Each number is 200 + 30 x the weight over the matrix's rms, rounded and kept within 0 to 999. Layers, rows and columns count from 0.

# layer 6 MLP up, 384x128, rms 0.0746, rows 45-81, columns 64-127
150,218,197,181,174,197,213,222,226,172,203,141,197,200,144,202,206,225,170,239,156,188,210,164,126,166,215,237,173,145,240,156,160,171,204,157,216,254,200,202,200,182,192,185,193,232,185,165,165,187,203,212,150,201,189,122,173,252,207,228,186,188,186,184
239,180,180,212,195,224,179,187,178,174,215,162,177,162,212,223,222,203,274,194,165,256,238,202,222,139,184,146,213,260,228,260,163,204,205,120,176,196,217,242,170,189,206,210,172,182,215,200,179,206,231,142,211,215,229,234,180,194,232,205,172,216,215,217
239,152,241,183,189,189,204,159,165,223,180,206,233,237,217,221,223,206,160,263,132,187,181,235,224,199,250,246,211,225,198,198,200,166,200,187,226,216,174,214,206,265,199,211,170,175,226,197,237,225,186,229,190,176,204,201,152,197,214,177,191,158,251,232
215,211,162,234,149,229,143,177,207,232,201,196,254,185,284,204,210,197,199,237,233,157,246,242,188,210,179,219,173,190,218,178,166,162,186,209,230,217,223,244,214,211,231,198,211,188,193,212,189,231,222,232,180,189,232,208,223,189,205,222,210,222,197,242
156,202,211,198,188,236,169,222,240,257,196,217,210,160,220,148,225,186,250,167,197,198,177,164,269,255,147,193,221,196,174,213,255,249,195,225,187,207,236,169,174,197,204,200,181,230,189,254,180,203,195,123,288,220,206,174,199,244,234,192,189,230,224,214
209,265,175,210,158,186,191,204,127,254,228,161,209,234,204,183,176,190,203,264,217,192,189,231,197,224,172,141,162,125,240,211,147,156,184,186,203,265,190,206,202,202,177,167,215,158,195,175,243,196,260,156,206,207,217,185,208,173,207,232,141,226,216,193
203,166,180,171,231,157,179,225,209,175,160,185,164,233,157,235,250,169,191,193,175,195,217,236,197,194,173,190,233,195,180,226,174,192,214,178,247,172,225,224,198,231,180,188,145,174,178,210,185,159,144,155,187,178,204,175,158,194,170,196,195,212,211,217
158,183,210,148,205,208,180,217,171,156,258,174,219,202,255,224,196,239,218,197,162,237,207,239,210,210,174,249,225,207,228,206,216,202,221,179,196,174,138,207,203,179,200,146,198,255,239,189,214,217,201,196,175,186,234,265,214,180,161,213,161,194,166,214
186,202,213,156,204,142,213,195,196,220,222,214,168,160,193,219,234,140,196,209,236,227,205,177,216,252,227,167,209,175,236,245,221,168,195,249,216,226,215,152,185,241,162,170,196,204,206,196,171,170,162,186,220,194,257,238,212,144,256,266,151,192,174,187
202,245,224,252,190,220,220,191,204,225,219,200,230,124,233,189,202,187,198,249,166,211,186,154,203,171,183,221,163,230,220,189,212,252,204,191,208,233,195,280,223,153,245,169,195,216,228,206,189,189,218,195,217,220,183,225,146,177,185,195,223,260,176,239
208,200,214,200,225,200,218,251,194,228,258,202,222,261,181,227,139,253,188,112,245,186,187,222,234,193,167,146,220,163,208,202,182,138,173,170,150,199,220,190,175,248,188,201,230,164,277,210,154,175,179,192,203,250,135,214,166,205,201,232,208,232,162,204
150,195,183,251,200,216,199,214,156,181,204,165,201,212,183,271,175,216,173,199,197,216,176,232,179,207,239,253,196,207,182,226,187,225,185,153,182,198,152,202,160,196,160,227,173,214,230,167,247,189,252,201,152,180,199,199,189,247,231,170,146,211,195,203
219,173,184,203,254,206,167,223,212,243,244,171,163,287,228,178,203,212,157,210,211,212,172,195,241,224,185,257,183,240,200,157,275,160,187,222,171,249,190,171,213,229,156,180,236,178,237,222,199,241,189,200,212,217,217,173,161,216,202,221,251,226,192,186
228,217,198,196,188,210,235,170,230,174,231,231,204,183,220,209,196,180,144,162,193,158,264,199,192,226,193,196,191,191,182,223,172,196,198,229,193,201,226,193,173,209,211,191,187,213,225,237,176,207,235,187,172,200,236,131,130,203,215,199,211,246,168,161
209,154,205,207,185,229,223,219,210,213,171,167,180,201,148,228,218,214,246,109,183,218,170,172,192,179,189,184,230,234,216,147,187,185,192,194,264,218,203,161,201,231,225,242,261,181,159,161,216,247,157,211,182,204,256,173,184,226,210,207,202,221,155,146
233,190,204,193,238,222,197,172,202,211,232,231,246,227,208,201,238,204,194,162,204,207,204,185,212,184,245,172,222,197,194,231,176,162,223,222,231,228,176,185,201,227,233,219,184,189,214,219,238,273,198,174,219,185,178,188,264,198,237,248,224,179,225,191
224,213,225,181,219,224,168,176,162,218,213,206,230,203,181,225,161,176,173,153,183,248,152,158,214,186,125,237,257,162,226,225,146,198,200,182,213,229,181,198,225,166,207,173,213,220,161,240,183,200,147,254,204,200,186,228,170,196,197,242,172,216,198,146
247,228,210,180,220,156,196,228,239,238,161,224,165,209,206,227,231,139,258,183,203,238,170,191,198,183,244,201,213,237,112,137,225,266,227,229,187,249,179,220,218,212,245,219,152,204,219,244,197,183,194,162,192,160,192,200,177,176,233,201,158,204,278,171
188,181,159,231,185,185,263,219,179,181,205,192,194,205,168,237,249,202,193,218,159,198,208,240,211,124,276,179,199,205,172,241,171,237,155,165,151,177,213,176,198,199,201,208,193,202,187,148,257,221,235,195,248,182,173,242,233,169,265,173,182,242,177,198
215,188,232,150,223,203,147,156,212,229,190,264,191,261,228,234,206,160,151,235,185,218,225,191,205,198,217,162,199,238,210,213,237,188,201,216,251,198,154,190,190,198,238,169,214,257,170,207,183,196,200,239,178,201,182,163,191,208,200,148,235,170,170,194
231,205,170,218,168,227,176,211,184,166,210,174,178,198,230,255,206,134,198,175,191,172,227,184,216,184,238,281,152,212,191,200,198,198,167,172,222,236,248,194,198,151,215,179,173,195,163,217,218,177,175,190,209,140,178,246,133,172,180,196,159,213,245,186
204,175,197,184,184,163,211,223,186,223,216,193,168,167,192,210,213,205,223,195,194,201,158,154,141,235,216,207,160,229,203,194,213,244,214,229,244,196,164,188,203,234,206,189,235,209,154,179,217,199,196,188,165,211,202,178,203,215,168,203,256,171,177,205
227,199,156,178,269,191,213,236,210,211,193,205,246,178,216,199,205,182,226,153,183,226,185,191,175,242,246,185,169,216,206,203,197,219,165,217,241,205,162,256,245,216,195,193,170,132,240,207,231,141,174,159,171,209,200,219,199,217,206,211,196,198,243,193
190,224,180,221,195,268,226,214,157,221,227,200,238,172,173,172,210,168,181,199,203,263,183,158,139,213,197,248,244,235,183,139,212,168,201,193,249,207,201,174,212,236,288,215,197,140,190,226,200,217,272,249,178,165,181,174,207,248,257,257,199,193,222,159
155,164,194,150,209,200,175,196,231,237,238,224,183,206,194,170,219,129,232,213,227,192,193,171,230,237,201,207,189,153,230,166,213,191,198,187,178,146,195,179,204,154,205,218,187,261,172,169,221,170,165,249,156,193,179,228,177,229,194,212,197,245,216,259
197,194,156,176,243,181,190,189,179,127,195,167,185,223,142,235,224,154,167,220,197,163,167,226,226,218,183,211,173,201,178,195,217,169,178,230,220,195,168,193,196,240,268,161,191,181,190,202,189,248,214,181,157,223,163,247,129,127,219,221,161,269,228,265
214,232,166,224,177,174,200,192,217,166,257,144,162,221,176,214,216,164,204,192,156,189,199,200,170,229,150,198,199,216,195,184,179,177,159,240,229,209,213,239,224,251,215,160,247,221,152,280,223,129,236,188,211,165,180,174,241,225,193,266,229,224,192,182
193,194,188,173,197,215,207,225,221,200,210,184,223,180,182,219,220,228,154,228,188,192,199,258,211,219,180,180,183,176,205,208,216,172,213,292,202,253,201,170,221,194,158,192,241,137,182,210,200,186,170,145,172,215,204,133,238,201,230,258,226,197,261,206
185,113,187,161,213,233,153,201,205,237,169,236,194,267,192,252,177,256,196,195,192,243,194,162,244,164,149,191,202,230,212,229,243,181,173,191,214,220,168,194,154,170,212,263,183,205,241,252,227,195,221,208,188,153,120,194,210,206,210,198,236,209,198,245
195,174,240,180,184,186,191,235,182,222,127,200,170,199,225,191,204,204,186,206,172,209,162,211,165,178,186,146,255,204,191,221,153,236,241,213,218,237,158,182,170,167,223,187,210,210,196,178,147,230,234,202,168,160,229,167,185,228,238,155,251,214,226,211
239,192,152,189,189,216,191,153,214,192,214,195,244,224,179,125,189,164,225,214,152,232,236,294,208,213,178,204,187,236,232,253,125,196,189,244,199,169,191,253,189,191,178,215,225,264,213,227,182,166,168,182,214,233,251,167,142,159,162,205,254,175,182,216
187,255,181,150,161,191,218,151,208,193,242,195,220,187,166,248,159,182,175,188,239,196,163,279,163,192,179,215,170,269,263,218,223,196,198,201,211,254,260,186,219,205,170,229,208,259,187,203,154,196,178,228,178,196,171,259,161,204,194,206,203,205,225,186
245,196,239,216,232,236,191,252,216,178,202,166,223,202,218,196,138,184,209,218,242,156,195,172,156,200,175,202,188,166,173,172,217,212,236,219,187,199,201,212,167,168,157,192,163,181,173,180,236,145,232,177,184,184,195,172,207,223,235,224,209,189,193,245
290,222,213,215,170,186,213,148,206,215,207,197,180,175,197,228,175,141,141,140,169,222,256,183,235,139,254,183,228,153,244,171,249,167,229,121,193,230,177,200,158,209,206,200,244,157,191,192,202,190,210,215,171,171,207,162,199,190,170,183,151,227,196,231
215,210,169,203,185,165,223,208,209,199,199,209,151,196,242,174,187,279,274,238,244,223,231,220,208,203,202,243,212,230,199,164,216,218,129,260,212,243,176,254,222,262,180,164,190,220,161,130,207,202,161,197,216,220,217,223,186,229,120,145,197,207,200,200
179,135,280,176,226,219,191,162,213,203,246,225,226,149,223,190,164,256,160,182,185,167,176,154,165,177,142,162,171,152,202,196,197,176,182,230,199,160,234,133,227,193,231,228,192,186,122,216,234,159,189,224,195,217,225,202,192,188,205,164,241,215,172,183
165,165,165,236,172,164,103,193,182,207,215,193,177,199,207,151,182,166,201,185,242,233,202,208,209,211,220,212,260,195,222,192,225,251,183,168,183,201,230,170,201,148,182,202,224,208,256,166,217,179,163,191,254,147,180,214,141,241,235,215,203,166,211,217
# layer 6 MLP down (transposed), 384x128, rms 0.0744, rows 45-80, columns 64-127
153,150,240,199,195,212,191,145,237,171,263,197,196,181,205,194,150,198,182,232,211,168,219,198,160,204,146,194,198,201,224,158,195,189,171,198,226,203,197,209,206,264,193,152,217,224,211,208,154,193,147,240,220,199,208,226,216,190,256,209,197,201,234,252
161,201,204,211,168,209,180,189,194,188,183,181,191,216,218,204,192,184,217,173,186,162,208,207,198,222,144,211,195,252,209,227,151,225,193,165,214,206,204,179,195,196,195,213,172,116,270,187,219,204,180,216,210,217,226,205,193,215,195,220,191,157,200,154
169,204,172,172,178,187,221,182,155,197,242,243,208,184,177,175,184,249,221,233,212,177,257,198,183,172,232,152,238,157,147,202,222,198,201,162,224,241,213,214,139,163,184,138,184,234,208,185,171,179,202,178,183,196,173,217,201,141,238,237,202,208,140,209
120,161,177,198,222,189,201,168,161,230,208,147,178,211,187,185,208,168,186,150,194,199,271,227,188,190,169,144,208,214,175,219,145,203,204,154,216,208,236,178,162,232,137,182,197,190,191,203,209,185,240,237,193,189,195,233,205,191,198,213,225,133,185,188
176,207,194,239,211,214,200,179,218,212,265,119,217,226,175,172,193,207,214,174,161,187,205,212,251,128,243,223,187,282,213,162,163,179,207,223,198,203,145,177,202,194,221,259,190,185,267,236,217,179,170,165,186,185,172,174,153,161,163,181,220,153,174,223
164,227,160,205,249,228,219,131,235,222,261,176,213,231,171,163,196,231,239,222,191,195,186,173,175,224,223,166,196,195,197,221,228,167,211,172,201,236,199,209,244,155,218,215,160,204,218,183,203,146,194,174,205,179,241,238,176,187,239,283,183,217,197,199
160,219,175,203,205,207,147,195,217,132,187,203,208,205,243,214,188,174,200,239,236,190,230,168,249,195,236,220,218,233,205,202,211,215,172,217,173,224,218,200,215,232,242,224,223,227,203,196,205,144,213,199,217,221,122,266,169,176,207,239,218,184,185,159
208,254,217,159,197,182,192,202,171,168,227,192,233,184,163,248,136,169,201,220,175,177,181,183,232,130,203,169,181,208,216,254,213,217,151,187,214,217,222,202,208,154,192,178,183,163,190,182,146,180,196,199,182,187,229,204,208,264,159,217,197,208,229,213
172,185,213,168,120,164,173,168,222,190,225,251,188,136,175,229,200,251,261,213,200,196,177,202,213,198,189,208,190,177,218,213,207,215,195,190,252,203,240,154,202,187,195,162,181,168,140,214,185,172,148,180,165,217,195,260,180,153,242,208,197,244,223,193
205,139,210,201,226,176,186,232,165,223,156,208,215,253,184,200,197,174,155,154,194,216,199,270,207,160,182,170,246,194,192,243,200,162,237,179,190,184,171,196,186,214,140,195,231,169,214,202,204,203,207,237,141,165,194,203,219,190,229,209,219,171,200,229
209,113,238,247,227,173,193,260,170,195,177,163,169,220,201,212,186,183,188,193,228,228,204,211,184,150,189,210,244,173,254,208,196,169,246,156,247,196,206,203,181,211,172,184,205,181,252,224,246,226,190,206,165,195,154,204,220,218,218,193,266,215,168,234
205,217,169,226,195,225,266,193,136,215,213,175,212,180,181,219,130,212,200,208,160,226,219,194,206,172,160,246,187,217,270,236,244,197,201,167,222,162,196,151,173,211,149,210,200,203,205,219,221,230,183,271,173,218,216,173,207,193,181,175,183,186,184,233
258,132,172,176,189,224,193,241,258,173,217,250,252,200,222,187,224,186,198,243,183,248,174,191,247,177,229,214,195,188,238,150,150,227,205,227,219,214,222,185,209,203,235,194,230,190,181,228,204,232,197,272,189,217,190,182,183,200,158,179,250,194,235,216
128,190,226,201,204,261,172,175,209,200,243,186,198,156,190,137,214,195,207,214,172,201,211,160,217,224,226,234,203,138,218,227,161,175,219,234,222,130,161,220,212,213,270,184,225,206,209,179,209,207,194,177,196,177,225,195,245,215,226,219,168,238,197,212
197,217,183,206,177,269,205,168,177,204,207,190,192,217,184,241,185,179,163,160,287,209,175,222,170,181,190,199,294,180,128,152,227,211,219,145,226,182,170,227,196,199,206,252,243,168,198,213,216,192,157,213,208,232,151,181,211,157,178,174,159,243,165,168
202,179,195,208,230,216,214,238,221,205,198,211,186,243,189,192,194,204,182,145,211,198,216,221,229,194,217,164,229,180,165,202,179,184,199,212,202,225,212,150,170,202,174,223,186,159,167,244,176,182,159,222,189,230,183,191,253,214,199,122,254,251,147,194
232,202,177,201,233,191,185,172,158,213,200,237,194,242,202,223,213,199,192,199,199,168,230,228,228,228,132,169,205,228,247,221,177,215,208,192,209,177,192,245,170,236,178,176,194,227,192,219,212,196,207,213,165,210,202,222,253,152,213,179,195,238,180,150
234,223,231,209,183,209,259,137,143,160,191,262,121,158,121,210,202,225,211,178,191,204,142,160,121,201,215,239,192,127,210,168,219,195,254,181,203,264,212,163,164,214,235,226,195,217,250,172,188,179,205,216,218,246,183,178,233,183,231,199,167,236,250,197
183,139,193,140,243,226,219,172,179,222,178,213,229,244,178,181,180,203,147,205,170,215,210,202,208,227,180,200,177,228,168,193,262,144,243,206,231,276,145,154,197,240,129,198,242,187,217,206,192,186,163,272,226,177,232,174,178,230,173,227,225,224,172,224
173,221,138,187,143,217,224,201,206,161,198,213,205,181,214,203,159,168,197,207,196,207,183,179,234,202,219,201,236,188,183,221,236,212,130,188,228,188,164,179,197,180,268,197,216,205,196,156,198,217,251,222,279,183,211,256,196,210,206,183,153,211,224,159
223,230,238,199,177,173,210,160,211,186,189,133,174,195,221,174,202,184,182,221,210,189,163,211,166,197,189,217,137,155,169,217,202,224,211,208,183,237,257,179,220,218,229,163,187,197,194,188,164,180,225,240,214,222,164,222,190,223,129,102,220,175,225,211
158,249,246,148,207,223,207,193,225,205,189,192,169,207,175,200,201,187,187,201,167,195,193,184,184,232,219,205,185,217,245,220,204,149,164,214,234,179,234,220,213,198,224,204,148,218,231,196,154,148,224,216,225,159,183,185,168,200,145,219,188,160,175,240
184,184,185,194,139,204,216,247,185,157,209,199,233,195,204,217,174,245,179,173,198,206,231,201,168,188,221,207,199,184,205,223,167,205,224,192,230,151,176,160,219,198,138,178,220,190,167,171,200,211,215,216,206,195,188,187,212,154,172,166,204,177,133,203
156,220,126,229,221,235,210,183,161,202,204,174,236,190,159,207,207,157,154,187,204,226,166,172,170,283,172,209,207,216,142,171,198,206,127,232,220,197,174,248,237,197,207,211,162,141,227,274,182,263,167,207,216,167,147,155,145,225,237,158,234,188,239,217
181,185,205,226,234,197,223,222,182,244,227,196,232,173,160,201,176,175,161,218,233,199,177,174,160,237,185,215,217,208,165,219,232,217,231,187,238,221,201,214,217,190,176,118,193,176,189,216,183,252,196,204,234,194,229,183,221,223,139,192,211,193,150,198
170,211,191,185,228,180,200,196,212,223,194,278,163,169,263,175,190,176,181,197,159,178,184,177,218,138,238,204,190,165,220,173,172,167,256,199,154,169,137,209,211,199,208,231,182,197,180,235,191,200,155,121,186,237,192,214,210,152,238,204,172,162,180,263
211,209,147,205,240,221,229,208,203,191,179,211,219,245,184,193,204,163,206,193,201,168,208,237,147,226,188,206,204,163,232,210,200,229,161,165,182,182,177,229,209,141,231,161,200,194,175,216,170,195,202,223,226,235,116,183,194,202,258,211,191,225,197,200
225,187,211,231,218,239,144,148,185,211,163,208,220,200,230,272,164,265,213,210,169,194,182,202,205,189,196,234,154,152,166,226,229,171,188,192,188,180,173,175,204,147,211,185,180,185,188,142,193,156,183,162,222,188,208,239,206,150,213,182,198,210,237,206
154,134,173,218,216,145,170,219,174,179,201,230,197,163,214,210,134,210,196,192,165,213,143,237,200,156,209,177,204,212,240,232,149,187,175,193,234,156,202,202,158,183,169,221,145,174,210,194,201,209,175,275,204,191,201,198,193,186,116,219,253,232,218,240
173,132,225,195,215,236,188,197,252,214,176,211,206,233,184,199,183,218,154,250,203,192,224,189,145,155,200,122,147,201,181,193,188,181,242,239,231,203,201,229,181,221,177,207,140,223,230,217,190,146,198,212,175,201,202,211,205,203,177,209,211,149,196,207
173,271,190,172,157,188,163,172,173,196,224,286,193,215,225,169,119,211,227,199,190,202,201,179,218,152,203,207,200,263,210,191,214,196,209,162,205,212,299,191,221,208,181,253,188,200,154,264,232,178,163,185,216,192,198,188,232,270,229,216,245,267,184,231
157,266,174,197,142,196,224,221,204,174,189,233,221,184,189,147,139,200,194,201,185,181,190,214,263,197,173,210,188,234,203,189,249,154,201,240,218,267,258,190,195,197,222,179,203,231,217,222,254,250,220,204,219,244,194,202,216,232,246,198,149,238,198,202
228,229,236,201,222,242,171,252,186,190,179,182,250,234,177,155,127,184,197,223,259,157,181,195,204,233,203,181,197,194,153,228,308,233,219,175,204,163,205,200,168,161,121,150,185,159,194,189,206,177,206,200,207,149,203,200,195,224,249,248,143,197,215,234
202,207,234,175,152,193,250,237,202,205,199,230,172,201,218,200,178,173,251,136,160,159,199,239,172,202,200,204,243,219,182,186,172,268,176,205,201,187,239,210,192,231,232,229,137,202,204,240,214,174,181,184,248,189,180,221,192,222,209,197,210,198,143,251
196,202,203,199,216,219,184,205,188,252,240,296,222,187,234,187,214,212,183,145,177,176,229,190,213,183,139,155,213,175,205,236,216,210,198,185,189,139,203,147,207,156,197,202,225,192,262,273,171,220,227,220,199,167,211,223,185,207,226,167,136,195,231,182
209,179,200,217,229,250,220,249,209,200,251,207,211,187,197,221,189,198,166,252,240,199,142,221,151,203,219,184,228,195,220,153,175,169,204,223,148,224,213,211,188,261,210,203,174,240,215,192,217,196,158,240,210,241,223,175,204,203,144,207,210,225,173,140
# layer 6 MLP gate, 384x128, rms 0.0745, rows 46-81, columns 64-127
188,179,162,222,206,161,193,175,171,174,157,186,166,171,214,225,189,221,190,220,203,193,128,230,210,218,159,173,206,183,227,220,172,191,188,191,179,235,210,164,207,198,224,183,266,191,188,149,185,185,215,186,194,234,261,187,196,266,251,171,209,219,196,222
235,222,199,197,194,188,222,199,200,124,242,200,226,200,198,210,215,206,162,195,140,203,200,199,256,212,208,142,219,220,263,210,235,225,236,194,240,214,145,184,215,251,179,209,167,133,180,240,225,206,160,158,172,166,189,236,153,222,232,237,240,189,192,258
206,195,204,217,166,238,241,217,199,164,237,222,213,230,205,223,208,151,182,166,233,177,202,231,208,183,229,202,184,189,200,181,225,207,228,195,163,230,206,204,204,188,241,144,179,193,217,222,185,211,173,180,208,177,158,205,208,172,203,183,199,225,252,247
187,195,237,143,229,190,222,201,169,220,253,208,209,200,245,210,236,151,194,184,218,200,195,207,236,219,256,253,164,200,253,204,211,163,178,204,193,167,190,215,198,176,202,191,230,241,216,195,166,199,181,246,251,206,204,225,238,173,211,222,187,215,132,194
247,231,255,223,255,188,196,203,194,154,243,212,111,220,144,196,180,147,182,183,223,183,205,179,155,225,163,188,239,216,198,264,174,184,269,232,223,258,200,207,147,205,199,192,218,181,221,193,223,260,238,201,192,210,209,223,208,227,177,201,196,212,215,199
190,203,232,174,240,235,229,197,205,195,233,197,196,187,141,173,218,175,208,193,168,102,203,198,203,227,177,173,183,214,256,205,152,218,171,216,170,210,196,185,159,210,177,189,121,190,181,217,195,175,233,188,225,178,199,211,197,173,182,190,233,170,159,169
210,224,234,188,211,230,196,205,223,152,190,150,204,175,191,201,182,195,170,228,172,206,182,169,163,233,177,185,225,238,188,191,137,237,215,197,155,188,130,228,226,267,190,139,191,178,215,234,215,243,189,179,186,251,224,223,246,205,223,227,170,191,206,228
212,127,198,163,236,153,291,239,180,223,195,175,221,184,158,200,191,177,262,110,183,186,214,218,237,219,226,227,219,237,164,234,195,158,171,247,229,169,188,164,222,173,237,207,200,199,232,193,194,221,219,129,197,165,222,198,178,188,265,196,199,203,238,232
242,169,208,222,222,193,172,227,170,178,169,221,201,250,180,224,206,193,174,191,174,193,223,232,178,130,182,190,214,212,192,223,200,138,202,215,150,202,199,201,189,141,151,188,207,186,194,170,215,217,220,227,201,203,175,194,166,202,253,202,214,195,208,193
197,167,178,202,152,233,216,248,204,239,167,216,151,187,188,184,193,183,225,192,208,198,177,153,198,159,163,202,192,135,207,169,216,181,244,224,190,203,205,191,231,193,190,199,191,162,191,198,227,181,181,217,170,210,185,231,148,215,232,189,176,236,161,172
228,178,244,180,155,201,244,196,233,227,184,182,254,245,211,178,271,175,242,175,196,150,225,269,249,155,249,181,190,132,206,230,157,220,202,193,213,176,152,210,266,207,202,177,194,211,198,182,157,227,162,224,188,150,197,189,185,165,253,199,217,200,229,181
190,193,220,175,185,190,170,232,217,210,176,216,174,208,217,166,186,225,146,196,179,195,181,199,200,159,206,241,152,220,189,192,277,228,141,241,195,200,187,180,165,208,252,165,206,226,192,205,160,253,198,165,254,196,196,149,235,192,211,193,220,131,170,240
228,203,220,168,170,234,183,201,200,226,193,229,196,232,220,207,203,161,164,191,177,153,246,199,189,265,176,180,186,193,189,228,227,191,198,167,234,168,145,169,202,249,191,183,214,195,224,214,209,168,230,167,178,257,230,178,174,195,227,170,153,293,189,177
167,239,211,225,210,242,222,194,210,244,200,204,225,196,148,235,194,202,202,201,237,203,174,185,226,194,231,162,166,180,255,157,173,203,183,190,231,209,150,172,218,190,225,153,183,154,207,178,231,214,135,241,197,187,227,210,161,175,248,108,186,194,183,210
182,187,182,199,191,184,212,181,169,191,140,219,203,227,237,178,206,200,164,240,204,199,196,213,154,234,208,210,171,229,215,163,212,183,190,215,185,213,217,182,238,204,243,207,222,183,197,222,228,181,192,194,172,185,172,192,163,169,205,190,149,199,194,191
228,236,208,253,213,206,225,195,192,213,186,175,243,212,221,217,212,205,224,170,172,212,193,146,208,195,179,124,230,226,177,227,214,179,166,229,204,254,164,172,165,226,223,201,234,213,194,228,222,218,257,179,191,165,206,229,182,182,174,176,215,215,235,198
204,223,187,203,132,149,174,184,161,221,155,209,217,252,154,235,233,184,168,180,188,257,231,170,192,169,173,212,187,214,146,176,196,265,217,233,205,219,196,167,255,186,214,221,179,223,222,190,291,202,220,150,259,222,213,135,141,169,207,201,209,154,212,191
230,216,259,200,209,196,173,204,184,134,212,209,188,196,189,253,178,230,187,173,231,203,212,140,201,211,147,218,192,203,154,193,231,178,227,214,181,278,139,254,220,165,173,212,165,204,223,239,185,160,166,240,219,178,213,193,221,217,144,230,214,213,175,178
174,178,209,202,193,196,175,171,218,195,219,188,211,185,236,213,177,239,187,199,177,194,219,155,197,151,204,199,270,241,180,178,141,219,187,113,221,187,204,174,175,171,189,214,214,158,172,222,169,205,187,187,197,184,184,198,184,204,209,204,188,217,215,188
158,198,162,217,260,207,164,238,200,232,225,152,192,207,206,199,169,135,201,194,208,137,230,140,218,189,186,243,200,174,160,215,269,187,216,188,225,159,172,203,220,201,217,219,224,158,159,204,165,217,203,220,171,232,174,163,199,214,191,132,202,155,224,206
164,191,180,187,152,231,192,264,167,194,175,159,200,145,210,251,212,202,219,191,208,230,154,160,187,185,171,224,124,232,214,244,182,216,172,134,200,200,204,120,209,190,207,167,204,164,174,223,230,153,226,197,166,133,174,187,222,175,202,196,228,197,181,221
193,175,235,175,167,196,232,217,211,199,212,227,226,176,212,191,180,224,139,206,184,239,186,199,238,163,189,184,172,183,238,172,261,234,204,234,228,201,264,180,198,200,176,221,234,185,218,243,233,239,179,164,206,179,200,196,164,206,198,177,207,199,163,180
225,262,152,190,177,242,198,175,195,139,191,166,201,213,202,230,197,155,177,176,183,214,183,183,210,232,160,210,228,150,154,222,166,182,167,166,214,183,167,224,208,199,174,182,151,171,214,243,217,200,191,218,196,224,120,118,159,201,201,238,201,229,223,200
208,157,196,194,229,149,205,190,196,214,226,173,215,224,212,221,218,213,192,215,233,200,164,260,192,127,182,178,250,206,216,216,163,163,223,237,200,228,202,215,181,212,222,201,184,148,204,197,144,191,197,215,201,195,235,169,214,150,245,224,188,225,252,199
169,207,182,190,214,184,249,203,214,144,229,171,204,224,153,183,209,186,227,225,116,144,211,219,210,193,206,195,268,183,166,223,176,211,206,190,230,163,179,174,183,245,214,196,204,207,230,234,163,234,225,224,190,209,175,227,211,235,293,185,172,244,196,217
206,179,213,191,174,230,229,235,167,194,248,152,197,215,213,223,174,180,189,205,222,195,129,204,120,210,210,187,238,185,160,234,177,211,181,215,193,187,235,226,231,209,221,191,212,226,153,201,220,162,236,184,150,190,140,192,187,181,146,147,217,164,186,243
187,177,217,182,194,238,183,174,217,221,185,168,245,211,175,228,204,217,205,201,183,179,229,238,190,225,168,187,214,170,210,181,190,211,214,242,201,232,215,156,187,212,198,208,225,186,188,210,197,254,203,179,213,185,203,137,218,235,186,258,210,207,241,221
215,236,149,240,195,169,222,222,183,221,185,198,231,183,154,229,242,202,210,212,189,202,235,203,212,225,198,225,192,205,143,145,162,183,226,241,215,312,230,189,219,218,199,173,235,161,217,160,204,200,210,180,209,214,189,229,164,211,237,235,206,208,211,191
259,173,170,190,204,224,261,205,156,215,186,175,179,200,175,155,238,202,205,206,221,170,246,201,187,177,209,177,249,195,172,169,213,221,248,184,175,198,200,184,226,171,198,217,191,246,232,206,199,246,203,238,176,219,160,171,183,186,180,191,201,164,202,224
238,194,228,236,198,244,201,207,207,231,213,279,224,205,199,231,173,158,132,214,171,213,167,217,238,183,182,210,164,208,258,161,217,234,196,173,176,202,121,234,177,225,215,192,201,202,175,223,160,190,183,187,220,190,209,188,223,230,195,225,197,235,237,134
151,176,210,222,240,233,227,192,169,155,205,237,194,201,204,227,212,168,201,151,223,178,208,201,146,215,177,247,218,184,115,275,155,209,228,210,149,181,192,208,181,127,218,164,180,189,275,191,241,192,238,138,142,173,199,183,192,246,206,208,196,182,164,184
183,241,210,199,193,196,232,187,208,219,207,204,168,180,196,206,213,209,249,198,214,211,176,175,193,182,186,218,159,209,200,157,194,194,190,237,198,185,187,223,203,205,233,220,199,196,194,179,204,164,211,205,183,208,258,173,217,184,173,208,209,202,211,216
189,184,167,193,186,218,160,173,219,156,146,188,196,214,237,235,217,269,126,168,230,132,172,217,202,196,237,182,191,231,220,182,202,165,209,190,175,199,183,206,163,230,232,244,186,195,276,196,214,216,218,212,238,176,158,204,167,174,155,232,159,206,192,184
174,174,228,188,197,226,153,226,198,198,167,190,182,206,190,187,227,145,151,119,165,236,187,177,201,207,190,172,212,162,198,168,254,191,195,193,179,172,190,157,173,211,225,209,225,247,158,224,229,194,234,188,164,177,160,170,226,225,215,211,177,219,188,195
286,230,217,242,183,229,216,223,208,143,230,202,181,232,208,244,153,201,235,174,236,202,234,225,154,204,177,204,207,171,218,255,170,221,174,174,208,238,166,200,264,268,204,181,183,245,225,232,227,248,230,181,141,155,176,176,209,172,212,242,197,172,196,184
187,202,262,164,173,167,235,201,197,231,154,227,181,156,191,202,233,250,248,189,117,260,204,183,175,180,221,192,205,229,175,189,238,209,213,245,215,192,176,214,214,195,183,210,178,245,207,224,218,201,211,221,160,210,129,211,190,161,186,160,175,168,181,154